config.toml
hidden_size = 512
schedule = "wsd"
decay_fraction = 1.0
Each number is 200 + 20 x the weight over the matrix's rms, rounded and kept within 0 to 999. Layers, rows and columns count from 0.

# down: layer 2 MLP down (transposed), 2048x512, rms 0.073, rows 952-962, columns 256-319
# up: layer 2 MLP up, 2048x512, rms 0.0793, rows 953-962, columns 256-319
down952,190,201,209,227,196,192,189,167,222,212,195,216,202,197,202,225,153,190,216,205,181,188,185,167,213,189,198,202,165,210,179,193,206,224,197,208,182,197,214,241,198,178,143,199,162,183,202,206,217,203,213,240,185,212,198,213,218,194,181,175,185,228,204,187
up953,206,216,182,191,211,169,209,208,178,208,202,194,192,191,208,176,242,202,206,246,174,217,233,202,221,189,170,179,195,210,196,175,178,207,178,187,203,138,209,205,192,193,214,159,182,225,196,237,187,193,201,195,204,156,222,194,216,245,189,218,193,186,209,206
down953,204,191,188,204,194,214,205,183,206,232,224,181,191,200,203,180,238,211,222,233,217,236,163,217,195,199,217,156,184,206,203,142,213,229,205,222,207,189,209,183,179,202,220,176,231,173,193,163,173,183,191,175,217,148,213,205,208,209,184,177,184,195,236,176
up954,218,170,177,192,198,176,199,183,196,214,201,212,183,188,179,228,218,209,189,192,162,203,211,197,191,207,203,218,223,221,186,204,186,207,208,179,211,169,218,165,217,207,197,212,201,205,204,193,176,235,220,231,183,251,220,199,221,189,200,209,177,201,232,212
down954,195,208,174,180,196,190,202,239,171,189,200,192,184,201,195,188,189,178,210,184,215,215,205,233,158,212,200,207,216,198,169,201,212,223,237,193,219,157,215,159,224,195,150,196,188,211,181,179,201,200,198,204,186,175,210,203,195,184,213,217,232,209,188,212
up955,206,194,209,204,176,223,179,205,183,186,161,190,201,177,215,222,186,183,212,205,173,216,200,205,210,165,213,151,208,191,196,227,195,183,204,187,181,208,181,204,191,191,200,205,250,208,200,200,226,176,200,203,201,223,193,185,199,221,146,215,167,171,235,178
down955,196,218,205,210,174,216,218,199,202,192,219,192,235,173,234,190,196,199,209,207,217,209,186,197,203,192,161,231,187,181,184,175,194,200,218,217,236,198,187,210,213,213,176,202,202,201,213,204,207,178,185,197,199,178,192,189,206,180,213,178,200,202,232,185
up956,197,183,232,135,184,197,177,176,231,200,238,215,199,198,178,214,217,172,185,188,176,229,199,241,160,169,227,225,174,197,193,173,220,202,199,212,232,185,210,186,187,249,190,213,152,184,198,185,193,223,169,196,215,217,202,190,223,198,169,211,192,146,205,237
down956,173,189,200,197,192,195,195,134,227,241,210,184,201,200,218,247,207,169,207,192,193,228,213,214,235,172,222,238,221,212,188,225,211,208,209,214,232,215,190,200,217,208,177,210,182,205,215,220,226,198,232,231,201,218,197,213,200,184,176,190,207,181,187,217
up957,176,199,201,199,228,179,196,198,188,211,212,199,174,176,172,190,196,198,171,202,224,192,214,202,238,206,201,191,165,166,208,179,207,175,187,192,186,175,181,211,213,252,210,186,177,208,185,199,194,201,220,185,195,163,209,223,200,181,170,216,212,165,179,217
down957,179,201,228,225,209,199,188,204,207,195,187,219,230,206,224,201,218,213,214,169,187,229,188,239,185,198,198,205,230,208,159,219,196,232,246,222,202,209,215,193,187,181,176,200,230,205,224,202,187,221,188,201,201,222,200,193,201,204,203,191,185,203,204,177
up958,221,184,231,220,198,194,172,191,194,204,198,184,206,205,197,237,205,210,217,201,196,203,229,220,239,196,209,207,190,197,193,200,245,185,210,218,193,212,166,249,213,194,212,191,197,205,177,176,170,187,182,196,174,209,194,193,202,199,212,205,206,223,174,221
down958,190,240,215,196,225,180,207,211,227,178,252,226,203,178,192,206,207,235,181,178,200,190,201,194,218,214,207,177,195,210,226,192,203,208,200,181,219,200,236,164,193,181,236,225,182,231,210,213,187,218,196,206,203,208,195,178,210,219,186,187,197,196,163,190
up959,224,234,204,217,192,228,182,193,183,234,171,184,177,194,190,210,176,188,210,209,243,190,216,239,228,216,210,207,232,213,201,173,199,216,197,173,217,171,203,240,202,181,220,194,193,237,251,216,243,203,163,216,202,177,172,249,209,194,192,191,185,193,218,233
down959,180,178,186,166,220,172,239,193,180,167,240,195,230,209,230,199,188,207,194,187,202,225,223,203,187,191,184,186,190,221,233,215,215,213,211,215,170,213,219,168,214,206,171,206,199,193,188,196,189,189,202,172,196,227,234,145,212,190,202,176,199,214,179,181
up960,210,185,163,161,197,175,232,178,210,153,204,222,212,186,199,183,207,166,216,183,205,192,178,195,189,215,178,220,201,205,255,204,199,193,212,201,210,152,200,170,200,207,200,196,180,174,207,168,174,195,179,214,218,218,217,170,201,179,201,205,168,211,204,187
down960,224,205,207,170,230,183,181,238,181,202,198,239,196,221,210,186,222,197,205,198,200,193,203,180,175,204,216,181,231,187,189,222,195,235,203,187,174,191,211,206,178,203,174,207,192,210,193,197,220,179,160,189,199,214,183,209,174,199,178,213,219,167,187,200
up961,183,198,195,212,186,202,212,247,200,184,194,209,164,191,206,216,196,193,182,190,177,240,176,190,192,191,210,203,225,186,215,207,217,193,216,183,220,194,221,214,233,190,205,177,219,222,197,206,196,179,218,194,243,188,205,195,187,176,195,179,215,193,208,227
down961,215,234,206,171,225,207,169,209,188,226,246,200,189,166,180,208,212,183,217,187,202,192,223,203,216,212,185,187,198,234,174,206,184,201,175,193,201,207,188,232,204,246,183,217,167,198,239,173,209,214,186,216,192,208,223,170,196,230,233,196,150,221,210,185
up962,220,186,212,202,187,193,173,228,204,224,175,182,197,182,190,236,209,169,204,248,192,184,204,232,211,193,199,222,151,186,185,247,184,209,189,193,175,209,232,183,214,213,236,218,191,225,218,210,196,185,173,193,173,191,179,178,215,191,180,194,194,203,196,189
down962,218,205,236,219,246,166,201,228,214,181,184,232,174,195,188,183,184,231,199,215,170,184,203,218,217,190,202,221,226,218,207,202,221,190,228,194,194,190,207,228,186,201,193,228,227,215,201,200,194,199,230,229,215,209,201,211,181,227,206,192,241,201,208,186